config.toml
num_hidden_layers = 12
hidden_size = 160
num_attention_heads = 5
num_key_value_heads = 5
head_dim = 32
intermediate_size = 640
vocab_size = 4096
hidden_act = "gelu"
norm = "layernorm"
norm_place = "pre"
norm_eps = 1e-05
positions = "learned"
qk_norm = true
attn_scale = 0.177
bias = "none"
tie_word_embeddings = true
parallel_block = false
extras = ["capped logits"]
init = "normal"
init_std_qkv = 0.0381
init_std_o = 0.0
init_std_up = 0.0381
init_std_down = 0.0
optimizer = "adamw"
learning_rate = 0.00352
lr_mult_o = 1.18
beta1 = 0.9
beta2 = 0.99
lr_head = 0.0107
warmup_steps = 328
schedule = "wsd"
decay_fraction = 0.75
decay_shape = "linear"
final_lr_fraction = 0.0
batch_tokens = 32768
max_seq_len = 512
doc_mask = true
train_tokens = 174500000
max_steps = 5326
dataset = "wikipedia_en"
Each number is 128 + 32 x the weight over its row's rms, rounded and kept within 0 to 255. Layers, rows and columns count from 0. Numbers have three digits each. The size before them is the row's rms in percent of the matrix's.

# layer 2 attention query, 160x160, rms 0.131, rows 0-54, columns 0-79
088:072075181093157106154125126134135162143134103187150102137173127129121104155162119078083167205152133061093091143121065137098096110144128154134115073091146118115095103157083157114148141119106131119134136107111138147121072104105139139168110140
101:130158150099174111126148127092134107137138135095137086159185090199106123140097150123086113171094120120094153094150131094128120162123079105096187142118157121155127166138159165164115059132113108147146122077098170113073124131151110040068187164
107:140180096142104098149124101135156126110093145122139113070130139171145138100088154173196069125126124161166121067091178170145157130090084103136140085146139105155095189086110101177138149090140146147123150106125162081153157120194126109174090107
098:108091133078181141109146148099095124080139079094117128190096150121101159147158156124105167128091113082089195150181097098121079102137115205084119169142148177127184103132135178101094129123112118102126092097102108180101088142159139180096180186
103:122124157173111067144134129162136124139107140085148090138184084173174141123122147135105102159108144154133175083117137125117122153146094073068197109151100113128122114125161165147139021154120133166125173101113178154091145116089120026068087108
095:161105104130099175108112158119160140126144132118146182128075148066130158103139114129167154066141149148160113151143143144149171076127168159142092146142105166113153112129154076094088189132149150087116105144170083123191148151114122210166101124
095:110124142193091181105107134135050097082160056132069147135082152097083130116176125141148116159070090095139147215153100064090071122145156164117087118152126144156127121170131164139159162112126110154125131166116101151140142098169143223128188160
096:099049153143135113129119109140111140134145108157116131163135146133115134164198162117107173160144096072084133150149115122149094146128136132125140118127104143093104082161153179119102124178142133107156139126088113146109062074083124127134081175
096:134182103167076142145110132136155102123107138123177145109136093108158095106069079109099092095135155201192103102091151161109119093116094087159121081137129111161113181105113105150176158083118150131128172123185155137167195140121115099121148063
107:135098139125122159103131150128077112113158091121088134173088169109093157119161127123148157153131102097100200191194094086128080138159156198123107175126118188099149060168162144102079128162137134103127089124092082184114113115133139163115161165
092:112101165150158146122159127113062115094152090077087100170108148131079136141161143100106140148089100093124193166180101050127048114126130165082152147149130160139146104137152184110139110148163106138153126133130120163070114155130136158069180185
106:099073159107191085134163126119125176128121108149116080158189142183118108176153157084087150193110131064124119093126118108116102135104096108089135124146143077105157107098134174119158098148149091155136166130136127113045065129096101160114116181
090:161163085089129125133118136083188102144092183095175179110118089082162129097072082150125115085148191167126098111102166179095168101145130091121114151111141117122164174139115080133130110090093117124105102107167107135154175167173113097105149080
111:118119143097145081133145100137164168152102143203111140093162149155128123156157137133118120162174112080095091096091115190142153154101172137156105120121146074130063097128094099158118145133128133124140152148082127084148059133139147104219060140
100:136093147138160163089136159150043100087163063119089096160064154128089143115170158133134148145105086114109170174177099058139060143162138180111120141123125179119164088152146166103121108147113127106138116120134100187117099118120114194073162162
114:114075108132140172114117167150101118077166082103124114148068152093118133088164116119151148101097104164145207184146111065082043139166108161124122144140140182118169098151135172069105096150121108115117109125137118209135137099140106161049162145
108:126092122137143184091130161158043108111151100120074116111092181114085156113169165151158132114108071132132180187176094060172096162172164160134140146163104178125150080140164158095091110167133126092168103118122124166132135103135134167093135175
099:115137128165125176102131144143079099093159088054100100153069155117088142097131134146143098115055112131159198181165110047115079120152103153093145132167115169135170144134175162116141105126131117139131114119146123157106173130170116155052204156
100:145126113057165191103127123085149126102139088130123163152070162065100127147132125123098142085099104085095112173165122134146128065105128207152089129097139160164124125112130102110085203093109155065145118122168073110149088137152157199186185163
090:143214114135117152106121148089159098190114181159083169126140100155131082109093090161076088138154146155109084145122106101154189117122166109117111145106121101110158154106163077190160150107108137158146113153129107056122161184171152138139207099
099:102177132109209151128149133105112090143146123139133151098156078152122082112105078142093112136113150135119099136116103104087116155142087111119100099105174101159167193154111074159209098067056097188084110110108132115123161171194093146081207102
093:094103177163113177125144129141040082145178092123066144153095125115083104143136127115037116169094050119146143189159086047147076113110163149128143124139089136150135102145156171121140168130152136138185145154147095147119120126119145180122195153
104:116182146144149091124146109122111138164106105161146092087171119209150091152111138132131079174129131115134105089088103146136148155075088094114132083160140069143097151108117134195200121107122115173114183125105135083083144167141113107121133122
084:134077130094170110102121149108125143063132070135131094157115164118132177146186143101171175156136110065059162135162130119131064115160127195134078139149164166107147082148108173083097135131121100098124100106120125171113056125134109166124096188
102:131179129125148135107143126132143124194131144207114161084149109134107105141112104150071088158143125102118069146090120130154177130097165089142109106095139081155100161107123083182187178071079125169134116132098116046148137121162128132185141126
105:108128102069149135147117097068211141112120110122155154146093142115155129159135137104126155090114155096094125121134154197089079081112097206157082141097190135150113162114090127103072165088114130091118142107147123127146073138155150138209125160
099:137123126173078172099107136110046105121148095090079128146079171104084164101152150141147149140087083126178162199174120028161113121136158116123167134161090175129140124129163169100105164139183104129176120160183121135123151104141133190131159145
114:139090133138115151115132139135075114119171123114074124176088154101087152114172142118135156126115111120110168206198102068139078150173160180116135185129118200082148066167158130094094113179157118093134079128103107171120127132120157160095171170
091:153088073114123112144124101113174132081092153121167151109101149112174181114127148133198143108151172149155133084090169195122115092103109159133098158151158164106126123134097151069087165147155130080075138130141125120166107104121113161192032143
109:129079125136121091124136164176113136116139118149136127131116116098174150094197143136152164085158142162135158151117130121124115158176165118121144130161092180078167060155146157073110089189122124087096100129137117163132116060054104129093047108
093:142150121153118154115124133101118120078143076067100096129071162115121165121140132160179108135026130097169161163156138102095083102105107165110115151156125143153137181093116150134124176101134092141119120149157125100110142115201131222116169176
094:125152093100113198104114157109106114129127111131096169128060184080080147115139138145131137097131075107131109204147133106183151088132188172157086126119108147156104104121144108125085209108127144086150101150133077088163143152162136189200143158
107:096124108093136122134121148150134118132177081164049149105134117137126138132160118150085149103093166167173113141104090080139095123175114105182125099092196125108137123074141110106177197055083083169124089126081173153109127096184104165075179116
094:189110120144103162159114114195107122135133182112057103202128136161174057126089126142128058127076092160099112151136195200162074123091134160114151199125126175133113109123094079128103122137158164109188121108128126144135118090142110108082135135
100:160160111160138138101137159143114134082112131062118094126075175138144168142147098134205185075178093154096173144144124098132139107117142170153105091128106169132114048103156193098095172129109114102155137143083123212150099101106154136120095169
099:101210162125121080184163080073170126112150143127022099186190125150117139111136139113124087115083131112119105097110133162203093120086129107144179119139189138153084142131086116123154102091157137127120132088125182111109133143196086135057115097
096:123141103112098096193087111112123098125113130140088181188106074108131146128097079150151161133083107130144134130106085136124076100144151101145177130123125194153076127168100181089109130145177157097147110106104125117151100097165069128085114082
092:180087091157125158127133164140103116098130127056119107147078151099110165101108096119179171076145086181116156176158134084144076120172156149154105132107124191112141043108169144091091186110105114106149100153110146219134109088068151155088130156
097:120165143077122134176102108114169109146136163189090154132166095133112122130117178105091088164071169080145095130083140183112123143112140122134177126120119077137094213192091123139130071111141138144148176091130120063133158127189085139128124125
096:129131138156149147090136134167146127148135114147154095079178155140122092148175174132082087153145165101097101122139190125130214138095114113096101095133107045155141179127159124203150069133095098168132175133134123104115158166125162123166122160
080:180132119177123114102153138160065125100128150036079097151107158124149165128141067164154157098146088161126137143162153076158106121105145123143122152172108158129150025071153150118115179105105135126131096130094151201139117110128173136091154144
104:066162147070155106164147100098191153117168121198118138074177106095115155121154200096089139100099190075119109134104106132117155151162164091148144103169158083116120169115099118114121080089116125122107148100136170090126144162160108157149087094
099:175099107173100165108151141173095114140085159062089062195129184152171067140106097126144079098112096180106127134182205164167094119091120167113106170121132166126138102084114124142125138132139120122174099112115124191094165098078135106073145145
093:093135144086136132202139124055136100112166129175064141120107104110099143098124142095086137142072113164161107142128105128128030136198106103160155149100157164125103155135095116051130146127128133132129134127176136117146123150152121126101154093
088:156155106131149094059138150192160156150108093139187153066138153142143099150193143172110130114165158093093142144081120104099229174096166126113083094144091065122148109110166164170141143117097106137124115123098086137141143145095160121165107138
092:175089098124139134109131128162115198121091141104155098114092179118165078156164094125169169094156123139124174120146118158138100127132139141127098163143149164097144065096084172074066151152167135115187071101104102168172104093109152128158086164
091:128134162147152108096157164116135114105152084167158120040124125108093153135176153162130161148179146111120110132136141081117190149105133132131105055139106065146130140100145134175171108113074095164103176173126089092142143140102183150181147152
103:176127113154089157155111097149107131145132158115094106224144142154152088133083111127138067117057097171086125119141183204158072109111154158137162211109135201112120120103116077101084142146163153084161097097108162194110166113113102103076147116
099:106043114095150188090117140169114124182142068125203100095114142111110091099131183102049094107093169158141154152090141120105159176180126140093098172108088116141167163125170106107096110163129133114148133121176132148142166131055146096124117114
121:117107140134167140065147156133144140109121109130155080067154162118093105134178157135138134133193161104148117126132136085118178147106128132090097066141125041125160144106145154172160104103100092185115159138147093084095124161098176154161132179
119:147118155175160130073182171116079130105110118115152136072091156137099134151148106182148126141218069131131137124148131054152134130124103121105085083118124107149162093079142111172181154108080095158104097174103114120096114129077162141166153148
117:081092143085185100134164135132142137178150145202157184074174092141115084123160138171038099156105163089159092098097084130157145168147117093127087117119157056119166195118111105148183118124113142142116088111128161082133115122145108116179114091
086:168128127164091134158117115158127118070098186073088096185095175147170136128103107107217141101124114108115167144147162183136070085109125172127130157141171170104060063113053119087056141108175157112175151120096115145107115111149104143082113158
094:086121134063134131158102107136164134141144115159151154066173091117096119109141176131066107150072195113152118123074132151071157165144131109141164121148083072140116192206123150135134074112119121140130170074174110104135165118150109101137081128
103:107208113086135084191098078088195118126158140160061148166178093126140157128108131106144158113073157091086108121091107158114144130120155095167176123144159135109077180153099148118108103126154144121102128106122179100132124141190067136078089108
# layer 2 attention key, 160x160, rms 0.124, rows 0-53, columns 0-79
115:135127122169136139110128204152135151079149108115149085097101116122127114125198165197069119086070060167127166161157145117125055165160140095109160094108119160094142198125133120122183079180142153137168131117147112166124151108117119135059156131
081:114047162123109142103156138151113172125150141124167106138088144128193116117122149216088129139136068122100201123148124160181069146142125117134131147116118214116132066135121109086139138131127130104158127181114103168131105119065101116129167167
116:093147117116158131199092102071122101178135131151104151110155133127086090128104101097155114143165167108122073108096102127132115055124111140136113128155162040162111185126110125116122142104097122168114157068139113093139116138178149156206112119
101:158089177151133133062173142195125134084122105101125095134105166134129142150160137153105097106112097125110180152164160147174104115104126143099095076126101227144149125113168115119119127137159120087159140156135119167108103141117123136098120176
100:110072174113102140103128145148159156166146177092223131168112104139203123124127160162056118137116099155084156129132108158117136181157116096089135136153116208128162088150130135121116112143119158093124111146138109158139153088081093091101159146
097:145181093125134078163129130119156110133086112089087145120170106120080190135109110091157139112135219108174065128098106106089197089136125149127114080143158063110123151127136161148102133106129097097095120115097133109117114144173153150142080073
115:111143121157151192066111172122081080098162098164106135058135189172075159137112090087168139181137079108136115141125157059155111128132098121119107106087108089195125133158151124178173121091097102156153151154143120111101117145109149165135175160
099:141122152134140155058151175162133133104146098134071084143105137122148125124187163138102131095111072141123191154146167084176117180158155115137120098104114206109156118108153129128136115087125142105152103162139110144125171080072108131032171126
102:109137090114100099188088090070126118140143133142203163119157109137125142141080124097131131131157183116141046114113120145084134116111115141126136138145130025134079139145083138145145115148110114176103146081135136099115128143152156119225091098
109:147127108129151140044156153184105121079126094118081110134132195140121141127158136125131123103124100114154172147123165119167148148128141125095101094117095156155159103127191144165128138087145149092165118164149127130093144121103133143083182158
100:135071189150111172052166138189077128093154128118139105143113177140154142124141134155119115123128073137115167162168161117171107174134142129113141100133082222157143072115180144149133116112135130106155129208130129134101114128085112127115166174
110:141093200142117143093177164164115134086152158121132115171088121115157141123145126150098108107125068155102175150180138117169085171162104120130132115115099255120153099108134112110136105142156139092151115207122128162141093102069106139081126132
125:157150123117089054175155095111186161145106149114182162159107072085181148138089106170115116111141203128135107114115099218053144085104146136125153161128148113070096134128078080114099142171138130101091119098094143171160116143178109100148076101
096:143170136170167142165142194129181134132144143172045088117113096112086072104215147145163116111092089158112181147148107085129061161135155114155132089089146143088124206107097123099140132143148165150098128103141148105178172112144137131109144078
100:131119127128146160058154122165081140080139097099116087152133187141126173145129157130088113132124092135151168161120178098161162141141138104105115120109112185139156074129202135147118135092120113090179127195152110136103121112102121145089173173
082:115087100112129172065133131144093124113116100078165120160163162136158157159124139135087112116083128118170162174106190127125167134160171131107134128154126172148163078148197163170097110061124124074162110133158099156092105127105123169085183211
101:096127097122163157062130099146101119120134111128099127146163184142102166130123143117142126156108120095170154143104148069205177116183149119116088129108132156153165056121201132139100150042101147087157123143153131110086120113106130143114165175
111:107074149129094193081109112128036100145124120145164131113147235177145156144089101119134127178139100096146123120120146126163163121128084123116101145143084121190136080152180150173128141093105106122152141172137091125114111146076162140174174195
101:158174118157167079159127126141102145073092075146045093101123147102112121163175131156159090096123139078144137124140159134158128111073152145163083068141108124092102177078129144140109149125172119115137179105124145122124137138160161131155072078
101:124144163131084116121126094103102137154123161146145157094127169187088143132082080108163173191235176106138117081097066127136134088114119133159111127126106082134107090146121106138137164146096114150037134134069153108123136165127171087221129099
098:155124148137067150119154148059120142122154165126233174100076164147122189138100094185144159142208116144137117090123080147084096113126120113094131133107116128107105150163134059147158119183116105150073132145068098130163128192155120099235144134
106:105087142175093183098117183157047117091170118134127107092117157190129164127136148152125133157115059141151143156135171060168125201143152108124154123098063148162131086151156156151159123111126107147156126189146139123097178139083139115150196142
097:102120195144084181138113134103110121141188168175135099078127141132133147103118075094137141151193089167085099115187110104136095146127084107165141098117079103149100138114128113118161137138121094197095138200129100100126093139080102132211153117
082:149112122126127117092155170163110149088111085135067074130130162110167143135164159114110107070108105124143188158169188140140108131115117151154095099122151173106153152093189130120119116112157125100173111191152104159103105118106081186049138159
093:115156152141115112170117137065123151115160148189110123085097102147097117120162098152176189167188100149120089082151086092128060129121131118172134130056109088114085144162056095117189140172124103213079165106096152106162145165162144077220104103
109:153131135148148057148132153138131141086100061163096098111105148104148076158175140158173096037117122098109142133172145171116070113101127166142088072186138120107117209088077128124122146142155123137150142072105131148131096129179149145157077134
112:115140131114177163082113134137072090119126114107100155098159192154041188128098088075152146184141106098140130117103137057179170106143124131123081107145091107178117095152170149157127145073088107108151133161128128077115110133117145139153149172
113:133097121125149154045156137189115122115105098111084104141131182144121137137162141113131130120094099113149162150133158109178134166124167136097101115094110155138175100124184144170125138117135151095180095159136133148113132124142133122067180182
090:147182119127171056156126116130204106146098100113059190165160107091094142142141146106170114091108204138130096151127118142084165064131127163107120093169186083118124241098107129133104142138148132114133105072170129112132079151200139159096069106
108:156151144118152114080162159146192135121131143067096147171140061106130185113156189164087144077066138137131145176099135122091226139163146107071156115112153190081181124137196139137096127099122124061140096128134119141132153068140093115027166116
129:123107136126129158111105115111070091127115090147079145096113215138059160146101074069186141179194100094138107112176137102165102090081086169138082101151122109183129148135125147152132150102109087143158187168104108105126080136119157162184102179
103:138188117145148112132107136112099104116110102165035127081171146148059163139150122101227162152135162090153093118119143082145143113111140146136094084107103044124107146117125150142139163097109101152090140099131152087094157164156152128165116110
116:112105139083136115116119083130095150146071129119112124153105174165121098151096107076173138159190111068098117099153124122157149105085112157143056130130086111156149090129135168158097189118140129132166134131098144147145169120129179076191114132
104:142148143149111215173107126130168111103192114144122145091119112101126165144114155176145148182092118136119095127122128151094133051125113131125171092128140119119078176167068040123089092146143139107115214109175097099128087150171084137127167070
106:116073145130093158133080103144089088162138143171105124103126175127100121103119106076163142182160122084156130093142174096133123082089084132134116124136059130176102117160085201161086162102133136124191162145136079104121151147112159095165206148
107:121131159089153117153170048091152178152148141116111136175123119121147092140094132223114081164146132104141131110072049173165154043063125144151118120132122126099105116074131051098096172123133168096095162132136165121173087139188112111211114098
101:140150145101126100150102149092163140118145107140102147035111103139141181142133140196137176175171125125125109129135092142146167091101131117086140029096121096124054150165117070141138129110131139110093167115125175100131100124192106089183109062
106:151092151113065173117107144137109095168103129150130129106134177111136121135125113114131162166147102099148109106192165143087137091069068143120107086132057117176118174142097164179112160134128103136197172115124075136139167129132142085152196140
097:112153145139171064140119136064142163101147092149111127132156113119156105151127099142139095163131157141084079141118086156163123149146157158182131141098194074127105123103107082099174121112099155151058122100136206123112078110161107166130077092
097:104115120175127121145132128145061139148125142140129085190135148129088056117126097056140092097132148148116132097134126133136074170141137135186102194146160109112197113105130195082164147147152118163152077149104142132116128132058139163079107148
095:131094135110094185159120106153104097158168186148106153132112164103119123123113120115114140146149116120170138080146171104114120102076113107105148143123045141149122135144103134161074165121161101112201161167124074101166157166135152084198194153
100:098156142086190041129172129099144143134077107116130121168127118117138063120136118120098098094126112130075132157102083122157143142177166177163090135154171090152122096069132123117170160108116161141059077131116152146154087133135137176141059123
105:130071160170059248163107113148117124153147143166116108136086136096138157141132147117165143180111163124171114106152146153081118084093127125122171116121082140131139177167071107122064097132160131104173167148155083116120145166141114079120183112
098:145136133087148138128163148114152115118106052112101163086132115087114137131141158201174151158141120113112100171119093178160153110125180176082124102114145149145055128125109109130085146082118109085105163085113154122155111108215127102181070136
095:104113085151082128119120115145124166141135135108091070125147117143170078119168107037104118076131132152154171124165145101141101192128123116149140167134124124133183084104132198101165121166148125162140085175120166105096126128058119161110118121
108:121133136148117171149103142138156079155185163152125116115124100116138169083121192146097123147074105154164134151099195105103154126142131087084234112128109161157067134170113125149089076104140123111122125149162135085100152129125116144059177128
098:111092110141103098104153157159061143141121149126144108176148155137114071121132083064128101109135132148123159131137138101135094179146132127182106201121104146117183073099135219088164147105122084149160073188096121160131139114051134166102118178
120:125139128108097194163083089107178109121147112139117155099138121108172197146111154187115154157097158114145096120117147171089154055086127124115171065132135116118073196161094039135064116156142140104122212100170107106114109140170103109121171079
122:146161135157111148108120189146154109114051063094085116100111100132088151140170142069135141082109130131066104211173148155118096176178165183112101080135174122140165164124129149139162065180140108153125110096130136118090142113114123139023052121
112:113105145148143085120190151139070144156115178142122104200166130133098050117112101073138099120151137143147135105141117087139088177157141112160122211138141135130196087120125183096165123118130116174162055162117122142104121116053146152063115158
111:123097134138125158100198147204074116131122171115154144183121149141115124112106132107121121109091121132182170096130152092096111128142121092109133163129070239137164084135160131135100114129144128071209110190128110187156175123081152109125180167
130:124172101155135124115170161149163130098139127064140114127117039123135154097167175151111125067084106198131178203095117124143139202167184106117154152115170163075148097122176139110159081129137131137104074154107185105141140129134119141092083129
081:122126137116154166173112133094136098137191151203167131130145128092141137107099152210152150173096117122136115153099129123080154066091084116108189125118108136165043126170047066150083108099119173123107179120187093115109117134142111155148220105
104:117163118151145078117131147092132152104124079132102090107146113151133115157174111121133106113162143131055082179152104144157107176189178135159111117118199081118132134112134107116220118138111137175078108118128185113120083116132110172100049077
# layer 2 attention value, 160x160, rms 0.0803, rows 0-31, columns 0-79
094:128119126084078092156127158131119132126178119054064079100089130111091102142146156076098158074173147143133089147166211092165090187153188156131091168124095155054159132107176111090166114172113118123106095105128126144095118164154131067135092113
087:131128120170180069156138125115125105079104119103216130087160125168075145150117088113092129098117145142059122136161173195083098135139150180158138166121107120138100127084142108127137049159140149119104142113133135177132159158164147101110134126
103:118143117136054152122141107149120140069123153112107102142154171118130159137170137122170138183132158121183113088138116133131109067152169067071114139116098112030161148138134161113089110142203136142149123127095171096115160131132108124140093161
090:131145107123117044120125126124107132101139099128227132103092118144126138121090091134144147087162125108136124111138208179143111198131202176114138158153162125153089117128144089135141124106130144126123132128166150136085107149144197110110074124
069:127077141147157140122125159163142100162176165111144120086141094124112095138145141255091172158102112125097090148138180178110128108147130120173186111117114105124182138150149137108112111160145101147116155122181141167122087125073094088151141123
118:113120145157155176151133131164143118106187173053104102167165142115065111112161182107097129120092140112193157146132077053146111096124116079074140147138041124059170163118198190071107100131204128120153091130126114063093167124148111136121141156
068:103122114120161141149138117155133139158118153186113155085173110112181060119150168170119117190180115161141137115125063122132176121142078152142128075140139138186150135105091128159116136173095143154112129070117050122166102070114125161074147126
089:076136116122048152121138105184109125145125141112105172154139134084188144156142104185178141172095160116177109138119128100090125097090173107111146080152132121161128098210206184117123117076153112123131153191161125137141133117118104130161145099
086:186121153139133111140110150108110100114202114137136100112114162162127116167098109099044125087201146187050148124175195211111130134122145115169147166108166127153105133112124108135131129162069141121091192119139091184130097100117128083141165129
099:106213139132114127156146136080118095102135119140157117163154122127137130159117162084095103104080143117090167152139097150092111129135162092107104133157137132132133151113109163093107060092179126132176118149161164090114186140177093102136104142
088:173113148153146114144119115094109106196167118147099118140115150137126146134151169129120132125132102193076104179136201077104120166153125153174136143147113146176146144066162124124132161196071117095133149116226093125153062074100167130141102078
083:130142118175193152126149120135109091147099161073106122120151118117093123094192143117157132088058144111156132153144119079107068069104160135081112152080103137055120158195150101114155114094211105144120125145073162146093207146144089161121066130
090:057123153154173109143115131137114138089037140107185113145134084122152096119129139138129123115098115143122099142168173203099118104099193142134161131114088124114096134102115109144123105093163146116126132190102176164115115084160076063129108105
087:120066119170071089104095131090122162135122137197143110106092124162214114146136120148161138159168124092116110078147107169115131111159159151153127087097186130192106160171086112163168119103065149144071113185111095159112105098139083089123120078
086:119079133109124191114139117156139132153107146104100108098115089110088139158150159142113148126070132060185091107176125086119141113159135112057157130080148137116167124190135152095154146127163115137162109148107147131129107110114145106139149141
083:109153171068089144126111085162137131101109134073143114096151120116110130152090148087128109111085154127208159129156137193169134156117165116121122093127136123063145150103100104137138138130181121110155201152082154087113124183097110094117143122
071:121131084150203115132117122119103121135089110119164121115107093140134133152131132075125097184113155138126096144094186151081127073112128126174140114153169129169146112134131105185141111130111092140110226143167118124150129129160129106127104085
092:121163094108179169121139134144128104131129168087150135144158109133054132115144117155112169094066147084162156079134083088141173071110107101078134084108154127138168152192154116096111108157184177132155133110131192125128151170151092132133150139
087:150116140143083139182158103133112122173210091090072103103111172099101135110145135082161091131096160138159156172140150031140129154157126159134108193177084149068186132095156192101114150124112122146158112156126047080122173144150146139104157122
089:145113141076039102133126102110131090117143156122036157146145136128112136100129173156142124147141132124208101135116140095162137114132107096118151120125168106134142093091107134117143140093162097139169129141163089086152101108156118192117127168
089:173127124099184128125137174136135078171153116143097158108085152137134116082116125141163111155158112163088104170134160090093131148126117202163109155124123116168159095104149192127140168155110120132100142122171095172164131079147200158138085114
078:120116154152114165152154096070131109113187108128120146118163178098128131154136098146124137063126130172038137121130128103111160148141119191122099140113099143138125145092133131146104108143126108085136079100182121140107155171143143152134160162
065:063089130175183143182128153165100170143088140154124160111152143151131088168133104149123169146073136122069116153167041092099130131091131139142166116130095117162152138139171211143117077185098138146105107123142117158104124127145084153128139135
064:099112112139130105120108166125081105150101128123201121171098086174105167169076109097167174133109144115131152117121061146088131166118159144131138150163159075187086113114173159145163122148188109115158191173187128141155062091119155166146133173
066:147144139139189103150084132089131154113163097134124139151094152127184077142110125092098128162135121148096142177111186114060175098137122171181146161173150146132145144132110133195152131137097132117128134094148081174183149137177142112119099044
086:120081149111083188106129141125158134114123115072191110096153131137138126136122107169077173114148133067125127072142114173130140075112114127103132078104097115087165115187079085109125108140167133113140138150102177158120147161105029092140165136
083:165047128095107167120136125151126190163168111083151178093125155139127098187128127070119118162170112112140142112087134105166097142184114079120109080171105114104156139147159132117126152196048138132128136107118121073141119129088168096161120097
094:154144153164165132172130124153143062175123100051073139129146124089078139090144137091102147089085136200074103186126141051070101092129071150116133172175091144157177138080209162091149146150152097134081123154178087149156171150156109151071155126
087:132159095118147115141114174092136150127130104143162133156122154100110136115160131148043184060169164144085126090120156158127140064100134137143097127118124126056163148157118054097146064114118100142160078105109204174100177147134031173108111105
111:133173135132135165119151159115143143187093146168064157123123154133097133131152154163071172111114152109061137116101085058097117097169059110114083100096084132146165149162161115071092123145107136109138066137117156112090134106130106181102144162
100:117098096175188150119145126149114136134158161115091148107148106145110122131155120222147128118114140108142148137168134103176126155123123135109138134098144113175078120148191139144118153121127176135114077139103124141117128149110196136131175091
085:053152129127186207138126109132141095131084167088126139149158097077117123104154185101073148083031149103160144130166072116130145064066127101124169109101160141167165169078116096136158104127220113146152150103139193116132182122125111126126092093
# layer 2 attention output (transposed), 160x160, rms 0.102, rows 0-31, columns 0-79
076:143102095177136175118137114051113102033129076149087150106151050113152164138161076153156167155087149170156120129134131152116132108161085075147146137127207235119118162142067119147188135138131137093121158047096139133223131116117134131136105116
075:082154110123133188134151136134137168132166198097124149168122096094112147146134164201095181161126107083113126171194121140147199152093131108097108141146153209112121150144165114168169161109117239123171110091110119080137149106118131116124164076
107:145093075161103105134128100098115174139143064108095153050123151124154157067105121115154102122163127172115143102074149097118110127143116157182159124145168056096125145083134088122128113130131121169073182107154138154154132080120127152134074157
078:129130123137113210154115113092137123107147122183062098152099071095139135162161133149141135150068149150131123144126088133111180102153049099131147175114153191083118131207055156160189133170087110155163092140132126137161112133094179084077176107
056:134159057093106162192121137104076111144135141143181132140113080104156208104144112101094127156140184112118132153141132090113155164120136164134046089098159106189096090123129110106150165116168168106106119128090124103144140151158138145101107066
119:128139076157102059100095130112116148089113085078123147056123165141146160088150111101156143099140113157124122105127139135098113117122155142178148118132187105103140138081135058174103166106185115138109167079151152156186128108161106165150092161
063:091121152100119130067131144193146110142126164118157102200089174118090101156093148116109099104145116077099095152171113101127168170124142110153082108132075035181103119155159157117109165124140107133178143195111115114105119177093096142144166094
080:159106133135110123202119162135106099139116138133143103056118138158122127100150080109093069143154101130153098083108135108182085087136146142109128120144102128109143120114023124073097145125126084198109060107144132207078085094142178165091099149
077:062107116161138184115139088128137163124115115140137152151150087083113144074076168150137178171099111047143089145149155108120164162116129094144124159101104174219095154163159096148176110118156139110176159144063135110186142189096097101092146071
101:160151158129108101141163134166137198163151132127109148062131145154115161112109114123122141130162081136143123088081138108112130115133128157140162108111118223075123140085165050190120166094132167070104143119130136138145112106131132146130119145
088:100178100113169132091143142143149093086121116138157138164106095140114152106134124119125142182096136086139133137217124172141205137120130116117067141076129148130117117162072136146162162147183178088170101144054099075165136181121082085134199134
086:133150136116106068166150161095135134082139157110155123113161072144157159134154076149104141111163101126128127128161104116145159112102135108110111115155153155071158136103085127138094159141122215128159096054191109146108116121114165145151131173
070:128144042147121154216126139097111152177155139151114147124177092140081186159126112161090161157154109130137175129112110135147159144128131110062143176158180155019103101113138091143147118199094152085118084113160113098119152083140161125125129157
092:110077108088132199164133153113128092152100128175098110142158098083125129185117125155154114161125167156094119158116139106136104154132068126101142171142081074126114090184153155066108086170098095150129141150103105106066092153114164128104157119
081:159119113133120099173120152074108099077113141149169144083135079116169123117181057153118110108159178178131115163110111083143101089109152138118121123164114172107160113115121162113084144121099109131069082046137121157102126153160125148106054127
078:142102066160142099131082130143120157102150077142085154113109194148125130127160163137156159091146117173130132146073093107051050100189117134157188110129154130121110133106164119151149124118128026113087135115156143125168139129155097156114043130
068:062107135105139157154095138171141105154115162123124096192106152136133171099173119180115159085162099100114099171185114103150162182092148133114142137136076103123109139153091165094154149126141162163136067124094101104121109152119150083102161118
089:169145157110097069176119129151109121118115187106141135090126154133174134111168084106094125083150105143115099119130123093129108126103148158173136107171110139162135134089127136127099188066133132193097108073164121185129122137174158185105101093
086:138146114119147104049124174111143118073103115097130146144148102143119143130138112134119155125117084135163114118174115166130119096137127088136083065090167204111128130096112069134149150126194122108125124094121134098168151109122050151182087179
075:145136134096175126115094144152111126123073101134137154087118181131128132089103110090144092141171172119091172096087152134101116128139122190165126107155051051136146151078133122095093113108172140139057155154133164101095135148139068146128086113
095:107155149123146149098129135129148104109097188131159097179165063162104100193140129134092120121135125061149148157177107163161166131117144083074061115121123184121115120141076114139157155136119191092189085138121099107115145157112087115147204111
065:177152112119192092086144174159176185129090170139097168134121115125147143133101146138166168135099115116133141124162103136115150100116092116160074145137140192158124112121168098167127154087145141128169131163090106099145117160128088174117164081
054:161154144122092132092152171131122104129173186055189106143106112122074099128156121152068083103127160111107115117146164152173118129113134143100107126137206172105096097125143103114117169096135104133165060074137092109161144064182128096126133113
049:150157177132131125144115111197093133122168104115131104116098175126089083122148142159117076143122134093142116096097162107141090099106160152128163129107176144120119125133074180113108093089117048149061080131151146123096150104122141116076125064
067:096112146107123159090143124153150148145132126131095113189146130161079137114112144167120173127150059093129100155216125136142159178125116090113101115087120135172105131143146098125161163137127156131176124181121112093153135163086088092123191142
077:135107088148115082177083105117089151148117156140125192114141139078160152160097154111129121102172181148121145130075136041108107126120138175172131143165117056183125110072204146135106075078110129115068162127137161158117145147137160181113075096
074:087100136143147108101136093081124053125121096111134057145069123120161113120191135116124120095092181200117085135137133104112117144136169157146149127101137071197136129151105181092141101121152056114071166122078098153150125119134158092134092116
106:111156123130151086050117158153151104076133190077136127141154111126119143102148128121122141094153085082151097124219111154153173132101139105126085084127162151085128145118103098162109163087171219119206099075117131103160129150116116148191157156
071:120118165158097101187158075107103121128151167112128174103159097118169186130120092135125190092135125112096135166145154081133144179117109134132118133109151067171141116077179156143084138091133235148100151059155129135167147161090203112162154151
105:125169174125082057087168121134139114118162153071185150118126109128146112123096093088116126091148109090163124094147137117169175107100171147155102081127145136144131108066135160170100134082158185111135141105146129150128139127114170112189146164
094:149135155128118143150143131083123058108110146139168065153127064108133099144188103129118136150084139158133082148147104131127133096108137091070104121147130153167134122193083167083124140188114055150159099119151105156094110112141129153103127121
081:159154137118120056167118153159104129118146190101149128097139166166108150129189112128119138084188097149117119158130102113067109143133160152127171104156110134092121108108185101163088199088114132116109088109153126125128115188175107163114093131